{
  "n_kv_head": 2,
  "d_mlp": 1280,
  "attn_scale": 0.125,
  "bias": "none",
  "init_std_qkv": 0.0385,
  "init_std_o": 0.0,
  "optimizer": "soap_variant",
  "schedule": "cos",
  "seq_len": 2048,
  "doc_mask": false,
  "train_tokens": 476700000
}
Each number is 500 + 25 x the weight over the matrix's rms, rounded and kept within 0 to 999. Layers, rows and columns count from 0. Numbers have three digits each.

# o: layer 9 attention output (transposed), 384x384, rms 0.0904, rows 41-56,105-120,168-183, columns 288-383
# v: layer 9 attention value, 128x384, rms 0.0661, rows 41-56, columns 288-383
o168:465481498502489478501483525526508498536486503507508474502477543515454511488494493509512572531505468523484509508489515498484489511512515520491534535528484489469513464513483500510521510536529478497526521490528507478502515502502526520530523515502477457534485524455518507520477476513529480509
v41:494518557522488537505549541543456463496495505495489510487499511527503478471490494465553482490582475514538496498440493474490532513527494459500502530479539529487513452508524461552505555502511511458502534515485462526525520462501529501490515452499457515525467477515485530529527462490546469577
o41:489494478484494480508471482522477444510521482492504500482501480499500554506482519511494550488488535508539516513491452573461481517534500506483478460524531504486473504477481508503537518483471463493526526520490473564510485490479543497528499497560482511514502495481445538523475528449521513528
o105:509509486512511523531492460472493533488523489492491497497453498414563472513511473498472539532510462525467546478480512507507519520479502471487508487493507519548524488527516518533519492508464490502461512520464527470462556495511469505496491534489495526512550554506486513492492478513541503461
o169:490513499530479512477498516480532544511466524520503483484524501535463473483484542533490488521479495504516463499516511490509491491502521501465488550465475466490488540521497508476471481509527533521503491484542511483484451526483510537494493492468500475514467508484525477448489551531454540519
v42:486492485469495482520515501450511468495534529488459489470512457523510517508491494495486502533529517530498535490487478490490551497510476495504439509486479551453500529530443490478496484502544485454484519457527523527517549492522509528494474545525481473480518527479507491500523584537475478561
o42:464544520457478496512518492454484509496516457502511507525466486525533500504502494511479492483492521482539513523455536482543472521488494516523468510473551521541492498512506505486491493482483507508494522483491504515481490514529464492524485558513500444555517468478524494517501504508503490472
o106:476491495512488476486514502555487507500473553479502473504507468539501422518465498498519509510489500519517519505546500516461454491493470537476505477509430511479536471520498545540483521476430455540455499529526502446496518450433513521499473518437472497478509460510485560438511488484483543483
o170:514490478512533491482490512502485486507487482536490507478515526461480527495532517523485516503516499499487474477512510507529518510516509467480491509505540475532481512495520466514528508528517530489515479505484491526515497481531511513514517462518509547484491502499503474515514509491530465478
v43:502498499511502533561517472519536501492512494472509469525540462550512499497480494480458494506521499447477515505461543516488499531495490499474512488519537511492542448513503483448488526521547466492418508515496497538486479501525516459520513534469441467516515491453530474498486463475489484470
o43:476505453499518506472476502496503469518502514417494468513471519500526520503555506533497521473521509492470540506482513487483486483475519513506545474458520460451529486478489510495515534526506563517483528495475497513507490542555498473512508522495525425470495446548522505483487503461504462509
o107:507504482509456456506572485430485500503498489480509476509552566529474511449498520479457534498512494510574530508487549475528507542556479472411529487562565527545563489491516557507448530512538488490521510476514476508552494506503481532489509498465470555487500497483503535526507450503513491484
o171:521487520507495503473456504512483535477510507556484505480479469463529453507460506503539476477462518505479447506528489530486491480500518533534470514468452491488466533515467448535510462513492509505522499525534481497490529472506473510506467494503530503509480526498493494475514528521518513510
v44:503446484448488526472529506510531455508496491521515519463541509507519472474521446486515515458487510509495462481503502460485536501508525491524461501544534527477475492486526490476516471494478492527500433486471494503561468475492498489485557501481483508490527531507522503506490488554531507479
o44:520480489481429494504488520505478459501501510514494429490488494540479513500513462525486477489498565506479476504516462513528534463512526483468570495550484496449497549483509466558511517473519489520494485472502468487513504446516475536501522471529473544445492491480514500495538514493488513500
o108:556504455528522545511473472530497513471539528516516506511467517518440484500519509461541475517494561520508490515506538504478487530479467493466417529532496476524533514445475468507520504486491535547479462503488490507455501491508576508543491536438527498485533501512477531525475533484520554514
o172:457514522504541474487506508456524520548496484488494509501503508498527484491481511478442519472490479505504539504479476537480484486507483484505502475472513474504510528518503516473491524520497490419516537510488520497526478543518496476513488493534501479530468490506499487501498506492512456512
v45:512523547527533519480501511473491496505508503527446496493501559489486453494480509520505447511505545499504528487494528476524517489462511511520491520490496489530493467524493484473503509425486508492489476497516472558508494522542491525473483503475492482486507481479451563504485488510506500460
o45:525504512517487476475526508497508539478484525490498479491506481470506517491496517502507477514502470488486528509543491522524488495480519507497484499477486458479477453509511487506528488488496475491509521494523490534527506492506477483494519524485436473517507493468495505485481515491465516512
o109:512547539480496509551522539469516515493473471467575517570504472499432471448460520475541504488481450518453502471540494483495521468517465547461494479485470527590518512492550464467470525558512555447491484433476578478457506524485489469497496510523485474470468470512455476553498484486555510475
o173:486476472522488478497496455524438493515508496496520482476503497523536513507521495514497521478486521480505475499471505485478483510499535467526507482523499492468492525495512533543508514515483499496500480522485484514506490497484517500499504495508505551513501519544552486470498480497479478510
v46:518501479490486508467517503544470474513561492496464458527521483486541497503458494503490493460508468507500511519499490512474504503477496513454499489540543516439520516523469498489507495515545587522483524463475477494526469499538508552487509495474489536506500491489492488512524435502498554456
o46:525510480466490479473543489500494488532505485503478495497486530531509521492468496501518509473491485464535523521492528504457493526528524495510483497516508517490503503526496510521492480488494491543474524491491474493447466532515518504521488529509482548595499489502538492503496453474513484491
o110:432518518462469492491514549506503482533511482482485500540531551457488458477426515498436537505459492492475540432536506492535522473532509480531526484577491513556521567548459539468464507490491485499497505466408505507496557566521507516499519518490501479483504440491530519416537518520449504471
o174:520484520540525463477467492515517540508520498522515486488508471519472530512531498517526470506510511517515476525473505519477501458483505529469477496453502467488486469455539517531487516522480489507517488544535489507506488474461472478498488442494511482395495530498480494507496502499501505523
v47:525516485456520510486504481448490462515531510489474484495473444489539513476512482514489545523480521497499489507450489523505495476481503473465488492544530528522481487483485500450502511510487486475460481466508543525502487495478477512502485539525533495498510485519486481517468453507454524446
o47:515480468464488495461512527473499443513531503542499495523481485498486539481499480552486505486503492533529475532507524499538490511476455457479455476514525491515507505502531471478509473475477502508502494462514479502469509503543470500486494503486521507561496467459536485481491485507433499437
o111:543520483477499512462534468465497483453529503531518480467509501511449483484577494475512501458507519514442509454521458549481537532520508532501493440467481504507507474491500517492509534514552528492510478515445461490486511481495479515489522514450532491504484424529482518518467453508520570507
o175:493526485526492515547491496538498527491494500464532517523506491477505479507481505472492493515483480462489498511506508470512462494497488504508530506504489488493518485514473517501507501468499497492492496500490513500486480521466496476510511483528490517495526531480498518515523530460487487550
v48:500453493499462534453499487461503490532497522461508480523503475499480442526494500483505493532486513442456490542516499490508507495488497509513477536499528510501484529470553492548540500524486446547525469529489468472517511517526548486493493472513486533518527485481449524505485504536553509474
o48:509521487504500458502498522519528496470519448487519496524528474494484487539501463490471528507507523493496526547540504484510470541488504513496503498482507472480505536492494481494511505489494502531505503519502483503489477457506523461525525444483497481529530476517458522532502484550486537493
o112:528521515440501479472485465509521532520506493479459470501474487506484512496494462469488464503504539452486472483455477504500484466539478493535462525542529495534462451483515489472492492533491555517491469510511470526496471495552498560480503515502472550458464490430514506539533501518487519525
o176:493491488489483511519476510473473477471490511529529492534518537510506501464501513517533504504501488536505494475489499496507520521490502488478527478486489505476535517513468509475503524500501466473487519485474519452477539508477505504473493518471505455498514523524523502465488535484493471509
v49:534535518550509504511493502518556549513494515522501500456484499485463511499501504476454471490469468487499488488471485523483464477538478517491541525486470502492521506484484481500417502513472480481511452491493512536562490485534487511502502535486508538465489479494472467530480534468530526500
o49:494563514519538485495488478518523527493496483541483477501501521490548495475538472527511477500515496481480508537482436477487485513518472516484493473493497469486506517503476494512503484543482511519523499493469507537505473526510518506488490484470550462551531473506526537463469513518502484477
o113:521480476508579467429488520475540533534491551524539526529494446536543509506508467497496492450451467521477472506490530551510476491468498554485503548517535500521496460487443486456509480472515519483507513509429506513449510470467458429452482461510524535505495472540518528551512478455540495525
o177:493469507491458509530502471519482461490532503496473523477507509494487472492478508496490528548493520490507500477494525469509525492510516494509494477497500521510508513519571507525494510485504483505483505507549509491498498485498515516513528527495487499493493508473507480477532518509475496483
v50:490536524502500547476472505460530472502475485515494488465520498524490503440516511527532496467534498533461478488554439514470516515454542457479469521499521517484547547486541474519528504513457509499449556538529526564500524505515516524464497528478498472487488534432520483498475514503513537521
o50:464485538524487495513519431482522518523495500485450494511524477536475485513490500514529514478518507484520470456513524500420541493490563522450499521470482508476520481523517507529492482505483492485510516488527479498518535497456447465530529525497474477353515495493475472496539521496534494459
o114:453539463527515474517498502532529495499534509515526525564519494476490463537502499492533524461514477486478452508554511544515478495505482476494498491483430472494502469494502472539471481482489517479500518457499533498516446506478532539451473516518523459554484497492543539452502465528514505479
o178:555479486511468540506491525483503486490504484496489486501492501508527499473482522474461479532486512514524521523447488462525512503512469483519495466486537517537482483482482531483530498490509474491512500531509507510475511516489512484541508490501478537580490510511493489535500500492493496498
v51:505498509503515453538486492490478529510525490493505515530550502490452521468506509521489515459446536475526504519494504482514468522484508554529499464469504567516477501551488533542475450479483496455500530531518456563559460470488542453494534487546503513519509535493462481505526488488475503497
o51:471486542510531558530504506438461487518513532478518509505488487483489551501498498544480504557476527534512498502463494489492486526478531515451487533504484475480490498532487523485532521487496466480477561485534500517544494543494503487528488505501485513499511476506489516477548446517572480493
o115:493456539532479463561481497529499457492481511504498518465520503518491546553474482458477510489545489441527545485521461458551508513499466469559472511524498513490506525490533491498492509456526546493519470570501521496516472465551492535517560452494495575498488471461523494524452487472491506542
o179:454509479487476521486520492498508504492516512522485485494516485516535462461496499488522464509485471499456535522490498541495464483509496486479505478509491507503488485476493500506480514510501500526523503502466497486459507523502516494512473537465504477509495557513512493505515496498523525460
v52:504479484525467520521468514481484449478539554542551526484454462522501483508497462537490518500458435439515521483473500490505479500542498473500491505513481487478488512464519541462541441479508482483500524540567492536533453532499534564521489554455491482508463499447481509467514529525482475490
o52:489516491508485499495488496499449508491476488511510513493540503549506512501503500494526503506476466489469520507468492493508491486465503529498505497532508518533566535468504543518461462461527534523502505468488494492510515493505516483507469482490442472532481514501524490460505530503502478493
o116:486515497591522462515510498489493488517469474554539509524499483496490481548495512483483492492496500517466484566478432508502507464517521467498520504526523491550486496543459472496532491573429439563504445510446515492532544465465492475536517510488520526491480487520515508478565452494500487535
o180:541468535458516506481527492555500522474529489446490494517499509505519507532513528524502514495500516500493493457529516510484505489487499506495491473469487510482477494499507484504512511499525511466496491494504485510483486522507489505476478497520527498459525512504513497554473507492522511475
v53:480519550496523487487506513476500487513473524497548518455494475474507472463505496480522526509516472503484487539491489503515491488506519528497460469506559519523503496525513454513513495501519502522507497507528491502475431473484490497477503439512484553500501484502538438499482474496487476476
o53:450475479533507480506503507463491497524515486491466500482518531480500492504498533467509504525526522469528503479527518515501523488500527463508541477547501486484534501456496519529439478539532514520510504476521496478522521486510491528538555508527475490472521521450508487523505497546510495499
o117:544495506497540486500488450520508530549478555471479478503559480528486548520477492510473500532485444495511484446483509593528550534521522556464514479508475501553458523545491522506509492475471469465499509461524521492458482532499473480528466431487529491502534494560515529506519491521528497526
o181:483503510464487510478493509503512504472510467525516496510454497474496450494496508485494494507508489496528516510484529493507474501505506477468481520508504506507537484507537504497518490483534502506501500528493493496542519486500508521481492546486472459482481495493435517471472477513506523493
v54:508404506466545508504485535511497493499516496478524470527514565523484486482544488472471556514505526492468517510512471485487520490510465523518505505524470489531523472530484462538483493518502470442484471549469490502538514498508538445525482528479526478497506492497478507522503549498486475510
o54:499511543441526499496505531573508541480465500504502532480511462497437477498517496486532524492488495474509500481482474498497474522467543494521541531480472535538506538499494500452466474522499480497522530478517521493486509443542468490515489500451467463480549506483459453507487525495469504462
o118:534489471500460510499531479513505521500522554537474543481452466544525470413503484484513463512510571454516547546435511487503501537521501502490489467505438458456473541511516557471487501510526526518489543508526496521492484530485476538531505512540465561569492468432505465538452504519534547528
o182:476512489528489480518519449485518487505484492498491491519519535500508512544465520490505482487481465516520451474537524523509487488497533514475486522502531513503526492461465482498515521450491485470515476482517496491520487463506553505483502473513517497477498513543512516489495463514509466493
v55:538561533513503507493495570508498534449447486484483529580502503520472516486503498466465562505487489468507504506441479510488461552493503507496508517501498504526567479457452526490497497509513466523525514501529471528543528513475520492483504530466491517518534510503533471495496546506504517481
o55:518513516498534471518545481483506500486514465494498532477489494488485498493474506464478500464509487480543542527469514487475508488447530496501508514511484529523492510495491497541497490488514504511502491533549530499449508500521550498505502516490494473519526509479507474500493543518515521503
o119:547563430485521536528542458523509453559504527466523460600527528574468462468515525521475487574521447546491461489518507527497459480541545527573457506487480502491517504545509463470520544441505516507507419459559501524458521462476515528477469504502511484498504513528512514480423470511521472467
o183:456464538523478493479479490505500507503517526504493486454475497462524510527518495522521484479492530520490479510533491494501510505486456514460528491502528500525461486496505503521501471522493500473489547495447503484542467566500467504556489501526492531514505465485451503531519495457485487517
v56:502462467488524533499473459493468498481501468506472491550476437503526512501498538486529550530484500497524484513504484481501507489521472441491481500542495526526501513488465491502499485508520485470536490471520466492469479518500521551454511515515512480512554504505515491524560515464507445489
o56:472537464551470488549495517507506515506502453526550417483493518529504506489503509500468476505468448446532485539511484500506486514501469494483441495515507478525515508487488524541476513499503499503489530450514506505483513490536540489438495545493499479538503472510492524513497512488506512550
o120:445499478475478516498519454528473481454484504488485469495510526503523514440526479530565489473480535520527526513511516483508542494475512462472484508484469512494504479551480478434519488544483512515483492537456499470490529529469467501569467514487498491513418450494511441488486492531507490440